Weights of a small transformer language model: MLP 256 SwiGLU.
Each number is 128 + 24 x the weight over its row's rms, rounded and kept within 0 to 255. Layers, rows and columns count from 0. Numbers have three digits each. The size before them is the row's rms in percent of the matrix's.

# layer 6 attention query, 192x192, rms 0.152, rows 127,159,190-191, columns 0-95
087:188117120138128143113116153146163107164096152118157120100124133115112124144145149133134107141131094090115143117100073123145115116140092102131122144128126135098107099134146121137117147154136137140118096129154211099138096122100138163100112071144097100158118152106121121101208143170134156153
101:194134168094159088117148097165118121166104152067114162159130117092099117141194136134075108088103091133138147129161119138126067135175136108117142131145139140117064175160123162165110149119130102154132129131139113135142116168106109144127169131141091112128112090135117102135141154089109107162
114:112141145120153126133136128146133133129114139136176135149131092170141089160118139117163159120157098146146115144139069112127118154105152116136158135134110128108115113101158089126127112109145171110102120145124168119091140125127108149127118142139132119098106110138145109139126143130119140097
111:104087088121147136146157121092114150128144100119079108118119112144094104113143126135138146141149156104111108142131136103139118107131124178141143113142102114104135177124164114124102126140154147097133149162134146146118198121145129139150126089144128119108133188132167130135110127135130166130
# layer 6 attention key, 64x192, rms 0.156, rows 62-63, columns 0-95
089:159096118158153162129126100093118131174095110121130131133106143117154118089148122133133172105108099148131127127150091141119162131135136074144119124127124132149164134163147108146142125139138150155135133119128106187118128161122140139128122141096193124116143140091116128143123148139112149174
092:133140137102156118126098089138123173121168092167123076138138093156106145104088106174164140138136126137127138153157141099124134092181113148131093131101097079156159136062182117093125121115120155137140158110094130143149122107096125124115150103112132093161130125161141139129124118128093122132
# layer 6 attention value, 64x192, rms 0.152, rows 32-63, columns 0-95
095:149124143112111123130141116086109107117135147147080102134169159094110135118145109131116102138123094152120108115124130102106126129137149146136132119085124088115097173126140108095164096132159126152148120123130108143126130155110178104092066139150120125101138129129171142169196119090111127113
089:138124130137110133103095188112131154110128135160163147144136132160159117133100186157113140130091075114118125093163072115161125099097075159125149148110123127155103110135142111180139118114142134135166111125112116142116145157104150165088152087139119139138136079112035114157118095153146145133
091:187134117121104126098098115193125100128111125104105119141147150175151154097107149118143130129117077139150146168139122133110149129138110124122171116122132103154157109103099127152053144128111126126134168131132115117135124116095147157123115156100147105113110155142129150133135083155146140118
097:091121120096116084108159125078124158114170150137095093160120161126128147134121176123139114136115151130120130114116129141101118146112158111099124127158116122083148152133105150149136099141126139135148141148132166176094113082144103058105103162079137157126135094160124153111109109086103140104
085:093136117115160109122126131094172101149140120147152083075128114086136092181135136109150113114200120120174107139089131152127168156149140097135137137151104145098164102103136142133095165094149124121115185093136151152105136149099104150121169166112126167152102110146136094103125098159118094115
105:081172092112107144108121149103170122142156130098113120126111120104130125115163164155138131126125125134104127135140133109105120135093128154142093146119092124164115160145154135085136137128164124085164084130164149108127133126160125131113083150116143146089127157152150136147132130139138148115
090:120117110103103166132123135130146149146135154125130098107102135153127131079158122116114112114077135143113128120171110058130144164137090116137129087104102161159116144124134145095113112149120129094121113149100105111117115122140115153134130145112092142167134116116135218091139140140153114090
099:136117162124131135124164143108120132135142124086137103172129171080135150151120096116120095080141108155073105088119124108155110109127120119117118123093114144116154138141098088067107144134128070091124111136101133157099157156144146139130095114130104104120093114148104112097133149150119121173
092:145109117133132133140140155114130085087139115144119107090171103139106114127167132149101130149133134067152141113134131083098105119126153123131093155138146143131134110160084129169115170191130103130131153151149121104159147152135110118139128129135121168121159122115129127120133110119102160155
093:104108157147147161144125110080114200130091163128150161094095119127139145153159115139134125183129121127158139139082175169108114158130136134113135125131105146120140145114122124143084194126093089128120131152119140113155141137097147158112099146112107105160129125109116176123092119140111178146
099:141135091115156153106136189093072132096130144121093147078098100112135168152131104116120138109144141117084104161136131100093119083133093132171116077110134139167110136111155136157119178149124150137186132098123131125160130144109108120092134120127179104144134146094125164112174134116111116095
084:151142104142144115106141121141154069121112142191139130145160185129114116156110154120110137119108127106098106115145105153114155160149119152131150139105104079135163102146132087091104106142134158151140104130111120156116120149145128104170157109130108107118116184137133147140146098115121162197
088:092137122127151173134131107083126096131094189125114143179137058133093114125134137131154145133128131129105152145129119133159129102126099108121132160127123181128123138158157090129088103123146134086146149107126141105115183126104111124120099127104161114146098125160145136156137164119136148132
093:143147136137115114138096174134107116102143128160113119165112117162092115138166127137125133131126127139129149107122113137127106160110134116129139158125082193133133143097152133144132119109092153086134157146142131133112113142105125064122112152101107133132150134107130120164124152090097086098
092:104092167157094155109103121127150131137161133109053084108145109125152169129191126095124151148127121130122124096143112170168131137130111155162128132119112129169100087143114118150141102162140151129110140170129084146155154147133122126122105107137143159129109139122113152087103130165113129142
106:112144135144130146144096129128126097115144110095161153103128140128164106145125132149129135105107141106112139151079126125108117129130118159153114120123145140095139118106109135088156095140185099090118061139123112135105151110135104076099136176144083150095133105118113178117149174137134124184
095:122092112124118170166129194115186160152144160122134139173119130115130131143129123122108126139116139099121127141106092117162093107167079108106160150109076123121136133144136105071128153098160127167077131099137115159131114174152098136106100090100166142153129091166117113122109117114141129102
095:120145165110117125154148135124180118130111118137103131169136130190136124131164112203103125142152093100115084149117179123089131139126102154158104131095153080124110114121146162153101151136108154118131138152133153133082190175156135119138110147152120145110098117117166109114088147166156124129
093:142129132088158102141128129149128113133103148166141120107130148116115130121123121163142110105116175098116170107126097099147090135132172156128128133172081114127088104085169137131107154119115127165127163148135147139136157131113107125116146126135140062134132114139144124106096137157133124114
096:113115118107146126117163119094128142149127104134135132137152097182118076096157133108130078123118112141116166125155078115101112112126141117104106086095147122193172158137098154096106118159106114120125126144129119145140096164105131149150118122144120135107140155150158156112115096153129124126
088:116090106111112125146098178116134143121146122109108147139140188123132133117096138089091154102126138109146126149148135138106077099133102123105128122125139121137151165112097117079112148131152132120087119129074136120140137142091114107123124119128150123151127135141146099108150140101156128142
098:117126127105124129156162158138086145092112112159071113171148123106120157124126132106140163157111121154155127112118127171126119122150130133157065141114146082131122129100161122129162143115177108134106155114149107129118136134136136119171128122128093113098130101121102122123103136122114091167
100:139107116125107104122124134121130106170173154112178120122139089136155153075127154144171135121124131177122122154154082133128124166153124133127160154156131125140130128137136115161152153110149094161170113121108134125122134138141157125142104134159117104119103154082176189133152100126127105136
091:089142160104117121108113115150131126127142059164101155143113133155104096109167163106149130139121147124064192098158113117144108146126135126102149141132121143161109119133166072134124110119156091107106146099090149144162133140117137112120170115116117132146162105134112125110172087117113125115
089:138152136143151057162147131110149099141120084096132125076097128129157129076104131123187111145121125103150133107153133086137101117163171106158150121115111120156098153142102107118125108159161118137140146142149120120127136168116103156169095134119137100122135118126135123119082151138120138110
094:141146149136137158157107144108108105127132148122040115117120122163132131112089110152121109145101127110128136135104099133148130114120123114105076083088115135137153123160098125146145137122137118142120067140096153124143072120129117133127133112168121121111163137129106139136116125135149103108
087:125084114143099142144148178119161115164122114117098107106100137166135132155140074085141150142098123118138128091155162125077142133140109123097130144094148148124100114119148119118120159119120134129099128148182141158121120128115127155112122084092139145120172080161106148144123171154144159139
091:163101123148104148103149143114156127171136149080178094121166149081174133103178154102109147120152120146097125145147112132118135109118101093134106117075136127157104119148119097157139132115171142139108164152107119134138150136118172124125105127100146134129125120122149113127126159075166139126
097:085097124125143129121084128136108085149153131141075112081136092149132137138131122153134109134129124078079082119123144169147147150121159144138113158148088122133119085129143162174151154174115124114127160088155141119059126101133100139186104114140118144167105176145144125135153081090136124140
092:137132053159120147156086137136131170107110158138091113108104119111112147136102130146142089106142133134110128160167177122104097134154116136151106147131160168130110110143132151075124110083108122111118154142146104167097121159167154153138134081084103118143156145113146137124122113127112142096
088:087155166124127135131151098163162164121141110099127151125180110100102124111168079129097104124083151102150096155120106144094130126072110131166153103142157149089104127167155141121153130133137098156127153102151128128161128180143088120153141111081102085140140145114133134114120168173093130095
094:176092126146140168168090126106137114090064138140131106163081105172103115148122152147113159126158147130154138168159139122117124092109117129064088134087112116147155135152143116125134118132137137107135127161122144112137144171136109114110139099094082141101115142085135131112117135160106114127
# layer 6 attention output (transposed), 192x192, rms 0.221, rows 96-191, columns 0-95
095:143132143063142109142129136099111113154147107151163111173145114130143100102120091125152159138156133102075097142171102082105145117138167126076121136080121082099091103139133143139146123149120117118089117110136137127169127117103094164158096116146128165106100074117153113119133112099129121117
091:161162131088156110118179098107119137123145140172127111168113114119080129136101162119135138134114148117082114145093170159122116162129134124146096157084114122130137157173143161175143120113078157103091119141147167116111097128157120092135101145133122144097134089111106127120111115089149144108
107:087079137104075157142179168097115132107151118139142111133155157100140113111114131129103122130128092121158124121134119127122146159105089084135133163117124130113109129144113059115159116130128104102143142085127102172152138130124117089180111146118110133104129120103166166138113101132109114166
089:161127118110144103143089157139108116110097092079114123086130103171136122132111118068090146144187128143110117166126132144097135132118104070133178103087131161131124121114138175139107123130156138095115161136131126132148151100117148124128143134137141142088139142148138079128101112102132149160
084:136110125129169111099103102145108107119125121059135144133153154078130125131193134191161120141119152095156111144134132157111126128132163126125134129147137121092114107174109123154145129153114153137140115183132105131083105150097140121083157126071122131116109162148115088160126123141098104138
097:135084065119062159148154113136092109094116111158142094114121143172140141160122136119082096135130135140113114164132170151145189103179089109139139147082129133141135151116128124117150099147135140079097122088127142087119171106146157117166107144088132110140118114134174104144107117094129146137
087:127137145147141111093134171093131162126125144183103152123127121151143095135115094098115132132118149160149149100167181142108163109124150145140117125131117146118123145155128090101135111127152122167110135122127162114122143111132136153138090142150099110138145118135082123115171090150073148141
103:084162093110140150130117073149178178172161133124100113170093097140080114104098177154131109093143111095176118118080131150151095175104107129127089148138172094128118148127155072166153118164118147154132127137149128110157111165146107106131131103127114144131130121127105130159108155152126169110
094:136143128142151121144121125127116147121091145122143126171143175159092135079182156146120081135129113118151134143131132124108131158171118135135102086111133129135117120111140090137134146098086154112091093132109154141104148155111134158101148102094123104129120143129119107191149124147143112103
081:072099140126119088133135131113119105139121140139159073111165110111153103160113159156112131149139140125131154156116102186158132119156142105135139150153108135161122105114084127130108109104169163090107108127082109173148116150104108085118134164148141103106101159097104102138120118180144099134
081:130116086119103161087130091152106139104135138135079137125122159117137150160149132112127120125134115145164095074114114142151147140066133083156118120073156087149076148135152155170143104166149147124187149096179128135127114128112150126123149114120048141158152106102143129121103140161127110145
079:090119123148201133131111133154129139145130110171129140107139063115196109111150097107131142162115167127134126102138131088157112130118121124118132145125165109113101133130144094161092139177117126137120131106125127120144128101125125151147128117152137115131097144095105134102100120103084134075
087:114104143119120132175093127060127144128117156090084138173126102098135115106141140125107135167150119152092144148155131085106146082173121125089134098124157081170121166143123098124108123135160121142127117107124152130099134117135120092154133127133104148149146133131150170094143183092114161123
102:144138085082086116114144097114150112128141147161080165149150148089099156155122134131109064141125151122119108167139128154139158113137169075116141126110150135182115099126107206117166106140099166143149125123130110118171096120145118141135182169129131173155129116108148098126136093132139097150
090:136107108143184137125120135144113144145087128144155161046158144148134105145151112110089139146140083130137132133142143139138141133104124121136135138153126141095104103119091092107098142136139094092132136144114110103119087138097097175142126134075142154152105124144103121147168151138115103134
096:126132165144099125125104103126152119175121142121112128100122103127117150128131139139106173108125155114130146121106120130184086148162093129121145143121167105117150101127075124134103106135088145134139111151139102089077138117103155118080116134147141135129184144135079117168108137136104120120
099:155108154141140133112112151127138116127125173119115142108099118137116123162186146162100115132142130104114078119128105120139154137132099130140081133121104116128167158125146183123106091110134117134108161125165127157162091078138149127065158140157082109117160140151094132120097119114188105106
083:117149118174128107084143103121104091119148080135116154093132159152051146150176184131115125097133080124056137107099137143107162174122144135120137182168113109120127130140104098122118134134121139114102143146142127092114106104125128106124163176131117142124114151131066188154123132148119119106
082:178155109169099138128124145112114131141138138137113128138116118094148116109159150104105095138117150089170081157148109115139126122122072120136101157135122126124132147110160183141143100131109096102144098087105156154108198104168115113132122148082110114169141147163118139114102135155116085149
092:136097100141140150127132112174103141130109118177113101128144135139175143137187126128131084142148134145085097167105160123087180131110101145114140111106122125119124124141110059127163171171084121136093131143098141101152134126125075115123158110129156142128081150139131162151133114136102089131
096:085125104098134112164153104123175141171144128111113143177153099081134144106156143162126173128140156104186140151147131115108098141150135143086118134139149106135120107150186132146137118115140145131128153139139124126130172190132152126120115062124120120101153124112107122075099140176078128123
091:101129118104164208128100112124108122132123152169126127118151103099086122117107169126171133141079142116095133117136096103141124139090139114131090133111110115168122147153146108131111152147138119129165128134106129137163140145155128139080130107176067088112167138122117139112146106134176147132
091:149118097109089142166135113159085163109075119117111125168113144144117092119149132150111147147133136131143159139167192103117137126139092141146100146112115130119108162117133108097125130117135145115093132115128122103146161130164188092134142148096147113152120126120137075166154138130122137159
091:152129091122114170120145126158163138147081162152165082160114139080106122153135159114145110122138107160085149132142121110143138149090127085114111146112130101148114157116125127129114107115131116157104198117143131128145116101133102138113119113127124134147125088150137138117150089145177127114
091:083104106131087142079119155126090078149125147141130134140188133121119092138125147098103152133153128128087147114151165150123135138088143093187098121118141121153113118126106098107124106146147106107154152113151112103128077108141156154135113157123089104171137143152121109175131128142123106129
081:137125160082103181183116174154100171076123146115163113115078103139154127127098092145123138107117135103108143134132144148082108145148078125134066111128090101158127128111146160128096134128132110116146188121121144153131146135160104118180123117135110120118108152164125158118105145133135135134
087:096159123119139159127143107164107129132150140142111121103112089134152167162116141110163157123129112088105122140088117131138131138180086130147136114176119169108128106124129089126144148111130151115174081152146168095086164140156097105094095133143111146120172115117108158143141141131156133133
089:112111089123135127147108152141117111132172077169075113115126133131164146168120089131106106115140149117146133107143171124156155120178111093131165135114120112176146135105113146088136120136123123162093115096118125113180139138164108109117140146121116146129147131139143120125125095135139121167
092:058109144141141091152071134118116129103105096120119176092163148117122139093102085174100128139111148110135102081138142148167144132179137121140151113132157116133148119096063114124157113129120104125162111108104108113087151155113096165121118143108136150108127149145132159148122118110120136174
086:150138102138087101083151146109121110077157157129108128159129142158109134129151147111136178162146161132121130090134136137095150133116086129157113142095122141111113169144118152147122107114172125143137103114188140151123203115125149119161112107132109144099140130126102075105115127113125101116
101:133127120091143126136129119147114104148103090165099099074123079170123118137168090151106126122127089152115175141142121150117141148149158107131137126133107140171153107102152116140108154114097161125147155158113102128117124157126115151112127124141153163105096090119121157138154133160147117124
077:123171094163134142117186126154142118159131176127147121168157139099099135145146145093152122153126141143128144164150145109083108151117164137099127132096135164156140138122128159105119106121142125158102156107139093118166145126170110105148102106109119115089127122103123127102165159136173105157
099:120139123139157140115129131116093130142144127130186134126170150073135146113136132120172148105113115177148134096133187122145133158117088125127122104137135113089108153130105130134116105119122121159117082124137113114091131130109128139154137131124164122096116133111144137152161142090104132128
095:138119128146155145159113156089084141169145124186124148135148096129126145195136100169113152158149097073108142109135119092148131170126140179091083088135107126091139097131163103137130142127140138135149139101095122143127157155086143101130144136142126134084130128100120113110107122136133152089
097:147128139114154118134137157158117147139132122141155111136138108135194126151119094132129129064127118176152117116142131134102131108124108062155091131141077126120126115142187156128085115127121162101118133147117128117129156117118146144123127139149139150128095106108120118128131108141126119119
102:089120107154151096092160092128175092093109117101135117148114177109085120088122145117146108119126112147112145139112143132141167115111087112140172171145165140117132127125088192144130095166155140121147112125149117136139128144133112133136135161057145142126120120141139127127175136104133138118
101:079110099099108117144080128121162147110107133172136124107119098131167118125114104134147093158115151133105108146120129124124138183145116152137126131139228128146159131122122197105114087135130123116139106100139109160131134127133137152119097152122116137115145145104129103073131125145134140144
109:126102139139122141143122130096112169162158107122118088133093138113128156092128122144161145154075107115179141159114122141108122128113091141100128158120188075153129167115108211112154140106149123143123124106156139100125148119090116090150107159112113150157139127126148117132147142116092142101
096:152101133139158130168111127142140153114124120128137071112090111121134101164122135099109142152132110133123086178132139116143107116147052098141136111115138117161135114062110172115160126156103099126134107118137142104163132127073137125135115125083105132130157113090127124123136161116133131153
101:112115110098143135123123142104131156161127114114184101167109085099138137118111107133099130125116146116147139129147106156163114126134143143085136151085086155100145122141140109120176127129098139130146137150167136109146144132127117099182118162120115117125145143106150152076058146167042130112
103:135097135137140143099151136118125125139141101128136148121170168119132153132164085140153140115155142079101152116149064172136125107150211066103103146109072120109127098157107155131127092148137133133167125121154118120153164113132118182095170127090123122143109110136138148129143117164102102123
116:148182140120154159151134124117121152125123131106146132163147108133129123120103110107118163125110099137131104104132131149094118130127160147140084104112067093106155127110175120143098119129100142115155146110117134163147111205123176120151104107148121101132108119112093144114104140151094098096
112:120108186126130098142140140130100150109139107136102135113135153145125128209124128146135144171151091142132090154185140147072121080166108127128116078128113166130127086132151123138104136143133134122142108122160103113089138145131138098130159138163119117153130100115094132102160127120136153117
094:137115116146043164130115147154147105117110144150133109109151117145153135156138117118097126078135126163095137111119148134120155078077124126170084123125143115151112169115173065100141132145092119116132159122140103107114116091148127092116142133158112195153158099121115151138104134116096130110
097:098135115130131155125134114119186140102111111149130147107096134170169124157117106103159150166125110136091129153122134132087143128065091110145102111136156119128140110129143098143109153156132146093172161132146102101154117132106162130101125124119119137110080152147139120111091160138109088113
096:134122122154155141134162118137135085137100152127079113114134126105120158098131096141121085094142150118169089119104101144137174129102129121139113140177101131119151106122151167150080121139111132124093156106150135143096106139126116095119161159099190170141129100148149117126102110114075111159
098:157133141097162165143075205103134135135135133173108134145120114095127179126128135123153106124125118091110186099094120151157158178133150161106106154113104162105117091178129120119120119115144147119137169119123078119137168092104113086128123170138123121120143123097096147138122132143126142098
117:143114138125106160097168086138143107157094131135151101108115165139118159133111117098165110103107095152126148112109110122165126135094105070108147136093129144117168125167099057157160152131138163104134100143111101094098131127119146132128127108121135129141122109171151143129122136069131119135
109:086150113086110126145109131169152141131136111130088101154120084161122113146149118134086124123113115122136120174079134144119142199164164157125138106099132125130141150135162125109144162162107134148155165089183118104145122143183131120123152096183131124113110087142112130092132151154132116120
110:114107159151113144075109146155102117159164103103097090127156102161178145155129148165103147101157091152154127143152147110109153129144080140152156088130133146134123156147149127163129146125096162132123143127192126104138137137140137101162135108138147097126130127149134089117124123134118186158
102:130093136163114066107151126162155124150118124118114085099104137098112093108154144139159088120104121126142136090133100108088103117149122176168097122152082126124088141086137143089083169113114129110099157185137129125145110176094130088131104120108094136137122121135156109122138117142188122101
100:110126143142106144106146118119102171128147110123097078133102107167123117073129120113131097164144129130129136132130114153169099137168119130108170127143140160156113118098109138085149122158142109157148131141136120154181145130160115135112143077104139127101155125124150099142158152150162127141
089:165131113154076132114108135116122105103138108144092121118098140107079129114169140150140131160170129096082152135155097125116105151123178159118170122102118148138126117143122067173155119158115102150142072150114157114102167117089166138120110137137125118157098106105123136127137129064130155114
095:144148131153127137114140133104080103126145090138131113130183134095165173122130146105164151106091131134152124101097144113129118144114131150149137130133171106124104121122104151105159136116145105092114140140099141156112184115123096155120144099122124088126114102141104120158101087158066088064
105:127130136092127140167171114138135164129127142161151117155157097127148124160117099150116132073152143115136146125174156119153095143072147138104152111117153127096123159154148086141132148126090119130132152111100126121138111140156094093119123128142165166106134071142156096149087154130099115137
102:134132145164113100135124136111134138090123117149137137116171170171097137104165138111141093132095071136090135146143090118125146122073120104123134119124128140127140148136110121083126150127097146110148128108102134128106128154102125138134073146099126099098116142154110116115147107129120145112
101:125147146101132099077177113126141073118114073093184115108139108130070118112146104121103110099142104110102158151118082107136153135132145102143146114120113153125163148155160097123087135150135153114134171111139130159154106161115127135117091119115121091152150149081121091136067127157107131135
107:152138126165156185141089138166130168130117159126105158068152118156085121137086124118108087139156159107105139153134113153134154165133121142125158177133101127164134091136108100144132103106111103125130132100135122124141118078110112139150147103144150124131118139151088147100164118101157110146
091:122131095123184126165147153108175135140101113136126117159050132181137120138096092143111091149167142127141143155126154163143138117163080104105094121093137133125157133120151160144154119107130150153148161111130177149163136121101127124155124133145146153116129069111119105129138141099121153118
098:154119130130085138130089158173154151146139141114136151131111087163115143133133122164072123135107130140071127097091164178123165163144119130116141145088160138137074110153149097182145148137121130117130171134110164138102174096132168163155121145173104096153142117138130112121116129117110172133
108:066135126135125115151127104103109109152137136148133108128127189150120093168171123146123128104168137140142106114150108136151128110136178166162098147160098136151091134111123179070115172114111103132123110099140117071113108104108107104111137127147131142113145113156123130115134100144109160136
111:118130157117109120143105143136119097119101132095097130136114109096137129136141146138125153118142121151103115117145139123140138096079131074134119085114164107193142124110155255134114118121118156104121171156081110151121106135138128161134155151116105127126124103126112129151129136066122136136
092:112133083137120080091184110117110082154152150094113123120142130138138148101126142104134148139125121125153079121109113174120158069148166137129080079107120199148122109146129107138131179155137129155110129110137127121132145134119121109131149118183174145122155125149106129092122188073103111124
106:134103147122159103123160112132133141115113119131091094129098150162138163131127115084145133137123093120126097158149130140134121121119115098137078126111117135111120138151101136071111111146142156125082153090129120103132110161137098117133130162120140132117125131151096109121098174156112104106
099:128094095110100150124108152096122114096165139093113154090089151144133157085141168120133139154156159134119124180078120122097113114121141145164135156135109156132130124168116138139114166170151134097185152136121136153097145099137098142142156151140107110134141149082141119100131099142114120137
096:145149136121104112175135092118174113160124130112155103126101138124085126102141133123103062131125163117129095168131127108131152114169164157175166155127149156101137137101161166164128144127106115133129159123163093121098128134188138150118159127140169091132094102135162102166146159149157117168
084:111143127148171088157100111139111132110154082145092112117162103120140097125140129206156089119136149114119099087198135120187127133123154191144128126143149111116072114137137141128145155142114130149130118110118132100147130135154125146163156120136104109142124113136141131120096161163104135130
103:138179186152136147122141118130141121143152163171110153116131087144155154161148092142118118144143157172139095129143106112140095114154182172095111105090093128108135134150139154131124110089113101145116110128147108155108090121125091138141154115157139101133116138171123083129100120150138116100
088:141102154153140145156163154114113145170091142151127143144149132121087135122128158083077153111133161143125174104091137110156132099122117133104150164059130108158122109096104064141157088156133117100097129129107129097128164115123149119150126097134133126152155131120112134149153115102130147108
092:102145135110163158104144138127118125115138114119128138104126119108123103127121085068146123116160159140116130088108168131138118146161160116183171125126133129097124111166142133127141179138129142130165135101124109127120162125127134143124164160119133166123122069141088156119183110140102087148
103:162140178131114106087146131108098121130169130109131143138151134147135127176121115096134147107164118149090143114101114136150135129095143139155160124143104129151106108136134081094053174105157175133122127168149121174121131134127081131119123138160125087116114138160117110101094125109120108116
101:106120134172148112130167166159107065095169130152115138105158086136104103127130116157144153158126183180118099144135126043127108125140129132197150118101109141105111117124132132105098123096115123134125111100129104145099135114149078148099157118164128154158152106108130132162146128114162122118
097:106165185108093116133090141147123133144107136118111130133085106126117152174108113070148180139100119161152139181062132131149135133136114128132147176106105124102179115144146139131134097130152140102138104156116118129114119161132143069114127159150135143088125118108115136116121127112177135152
090:150119128160139126119149146172128122138125160165131165134086138098125190078126112117155132114128182155127125144093109157112130119111127105128141111116170143121128134135148123156153137127153079133106124109128117115087104156164143148102151173112153167136106121135163139178124074098175133144
089:092163120103089141081127150138127110163111101148154112166090052113116095055123108128137090128112132119184177087096150129145104143098137120104131207107122113142141139155162109108133112118165135139132158118108168113129117120111157153155120092125132124092122136095099154158121142120160132161
094:146103157082158095142131114124094139153101098111081142137117131119131133152111113120154088141133122139134118144110133121144111127126155128104152103090114111078127114135098158160135143109130097131116098090131146141175116139139088124086112107119090091092137143118158112161173140152135130139
101:158150113131123104167142107174087080100135139134162125144117150116092142130067102106177163120129113102148066073128109120130155124140166102115169167114114154141108102133128109121153125116101120161122147142114126162139106140123126125134120130149098150127138112096116126112114066133132152100
096:139147116148128105119116116158098095154127131109128076125130128116124107112122160152142166113162127139109148108125094154137116101085099105094145120095153093154145138145108058159119132134109104118166113154077157112125144128108131127116113116188096092112140153163110137132149131105185140122
095:090136126105125159139135122165108139120103096087140104128122168125114113138094115130150134119189094180116109140133101125108095112141137139162133097161146144097121140094127073106134122141115123141129116162115139142074089118127126155137118112156132112126103114137152104171133060098139117145
093:139096122165116073137102164128167129104154111127134116135149139116101124152144150177100130152159136099143144143129159139128149105111136157125135129164097121148081109050169170142108117145130114139121183109121136130195126133133142134118160149141147111168114170086155108112131131143107144130
097:107139121154131149118130120109111131116142124106115118076151149089112145108118132098126138124103125165097141139119131145163142098132145101113134141183110115128156118110089121136111121136114114105131097158112146122128113078095087096111128168121145120143121129131161131128133104132166102152
105:144134119105170141167153096112120165095085164138111133151133118129107110125112110151138115145099156124101135129116127142143134117126115092094142119113154115125181131116095147147121108138131098120142099127072106135083100127141118164125104144097102142135139130119102170114123126070149111143
099:124093123112133148116123126105122179109108140124139139104098169144138119115135146073109109140140122152087128113093130172137120102113139104129142159093158167178167163122086188100154090134154151135128160115118122137092129106104116181109129108155116128134128147129093132144129118122114122116
097:141134133168135103144129152154122062121116149109140136141168169108113109164099142164159141090158112071126098123150142133111143128094184126147151137098111100078110099134118151175132180093098102175142116070150123140085152095105112148114120149169110132177124108130143127128158143123138149109
095:126138180152161145066104133094122077142139130097137084120176145183151135187153130096092111136107121147066075119161087109111136133115151153169160119136127106082090153142128072078089158149154166102138129106149109103143107126139106092157124136142111112120111134142148128162126105124142100095
103:140112121148108142121114114121151106173132152129136159129109134119093131117158124125128114104133126100097129079179134123133119117137155094107134153139112125136152139108182166107105111132104104147142128111132134101093113109112170145112134148119099185152121132153119146147107134137181164096
104:117078165147112098087118140084161113140157127147138154116102157100133152198146130102124103114108085128168122124107122157092163119160146113100106150115109119138117130083123158131114109131135122140119138144155118134131083113098128137105096147130127123133130163140078162120093105127091171090
093:120134135158138128150100149108108145117116173076140107154101091093134142101094127090153135137155134124144125161144139130111090122139078129135124134130153079108121127135129171180108090112144092126089128162148117106148110088150137132129144134143085146150102131121107093105149139131103137100
100:133078088099132166143118132113118121100168106147107139142132120144156160109110154136147160152136131140152116083138147122126135124083143147088122141169144170109091123123114091177120140146143137179175092121128106127138165149116116112144159117153140138158128092126097157077199109136083095119
096:162109119107162098104134127119159125131117125141102097129163127131158099130161128127154170147087071162155140126108095143166108097122163124160131108117152141135120166139156128151098151151137137128169092166126120154138164150142157143112103118117141131153114116077131116120115101110077125150
094:145158135106084147101126136130126150117153143129113128117101119132159107082150164147117144157132120125151111129093090142099077136076144160133122115150102129162119158150093115177108105153125114111163105116131144134143097151152133128115152159131108113104122161121136095121115102131174093119
098:124169145153166129139119151088111127071109131138152173128112132124124124076122125151117143100125140112149121122141127130113104122123113135137068133174095135081151108066115097085145098133106113099161109109102140142076084133101112161141144127113126127102105125142117125141152118172109124132
099:161129114096096123141121168152136125168180151112146142129151111163133133078082135118140128154156108115122130145121129086121094129119086133115165123120161144094140123151138135140110167188142145107103134132109121142173104150152206142154159161099156105131113119115142145160123131151099156101
092:099104109098124091124137166161135137169119137147198121116152130188096109126137114116129135146100109139125119161088113147151102162135157159140106134128109149086131132125159096178159156135113126153108123103140147123129133086155156094115161130109155115131106107120148129168138101175134165178
097:128120145141147136160108143113154126145128136100123180161099154094141099139155121105124141109165114099149143117139094108137118147133099107118137123143129102116131170054112150055120116135093119099132112141197112131139130079139108112082088175155068120182137105141141127122117124146119173128
098:127154122126125119100077153140084144105169132140142156108094114129136140142101152122130091106095130150117118121103140126132181162113164161153121131154094133121096103137086075148119146118081160108112121149158168145140114098150139153131145075138146126111067135125166141152120111112146136098
# layer 6 MLP gate, 256x192, rms 0.245, rows 0-3, columns 0-95
102:109102148128087109161134123114140167068121154138137157148166138111129121126140135109119186071095136141166108131123138151131127118152130152175097111093113139144129134112140116140121159133149133130098181139158104062149135197129127137120109106144122136129125140146133125128119114142095185119
100:126139146150081096116094146113135144142177126188104130129121117135159157195110129106142148144106109158173152132106140124097106103085137162097140155104102137120126105103158110115126140132083166108143143142126147103110114164130127134100104108130125104126133099102089160081153157146121152113
103:142129126102142109112107116139122125147142161110169113135135074163129154136158121139117125131158095140146087118127167103101122150135111138174114093103154160149128115089146141155098108097092106164124136143141099136114141167142148154103173134095164152141102107113116119075138125118141105114
106:127115088105126153146094081125151098178137121136121148096155102059119154119133148157149105094101115124139149114134135154184111117072140116107097177081140141116110182123137155170137111119149111113161138127142111152092135132130105093167138127140110092117122099122152122148145110088135150061
# layer 6 MLP up, 256x192, rms 0.247, rows 0-3, columns 0-95
105:141129147144129136095123154129109139198107113136087073154101142120154146121105155108129080159117114128128165152147147128125148121162140068099177108127156114096142111184143118115173145161130116139171093125140142127152101125100116107116140134117154116125103084090140120140137090145147096136
095:109108123120077076107130120135112145155115122155145171144100089155151136100134168088143093142119109126147122169074120090116104162091142159123176130093103148127135098166149124137099129148073131153125192100122157135169133131187133109091137127105123134108107113111153137079124142128125133122
099:087144140143122134133105122113154120131120153144146162144121141151128093166172135144112164157108170089111139120140163116122114145131142148122111130107186115125117155135140144149135134117136134145107125125099146131086159111108145158147130117123150159124093140117097144103128116110174146083
110:114114193154121147141129152137121144107144115160147130121133084170153128143127107141119113141142142146119128147131115137110146138162145184145180062158111113094143102153142090114129158086103151120124135147096138088140128126125151171119117112133160136139175131138094127126082146156079133186
# layer 6 MLP down (transposed), 256x192, rms 0.234, rows 0-2, columns 0-95
098:085143075086095097125144192105116142131124118105144142110103139141153162138094126118129092133127085105114146134121139115167111124089114150099102129120144144141101153077131136133126106125069171120144099154122117064119136119126134142142119102127105125091139166111122114137097144092139137124
099:102092117157124127155192123137136125121126146090131147129104168138151121078154109136106130094104150110122147135139137153081141139165111151118091137111124167110119123120131166118132124080132143155076134112108106142104099118148141118128112125110153144127095135123152110153100150102176106112
099:130131142120132135118110133149148116134109112133138093161099108146110137107132162100134114131109139145135136117127115149141122137137117145153139135134112140137109139125077090145113105124124138090185165071107141146116137152116065104099080133071123170142127139106105164141161112107124145129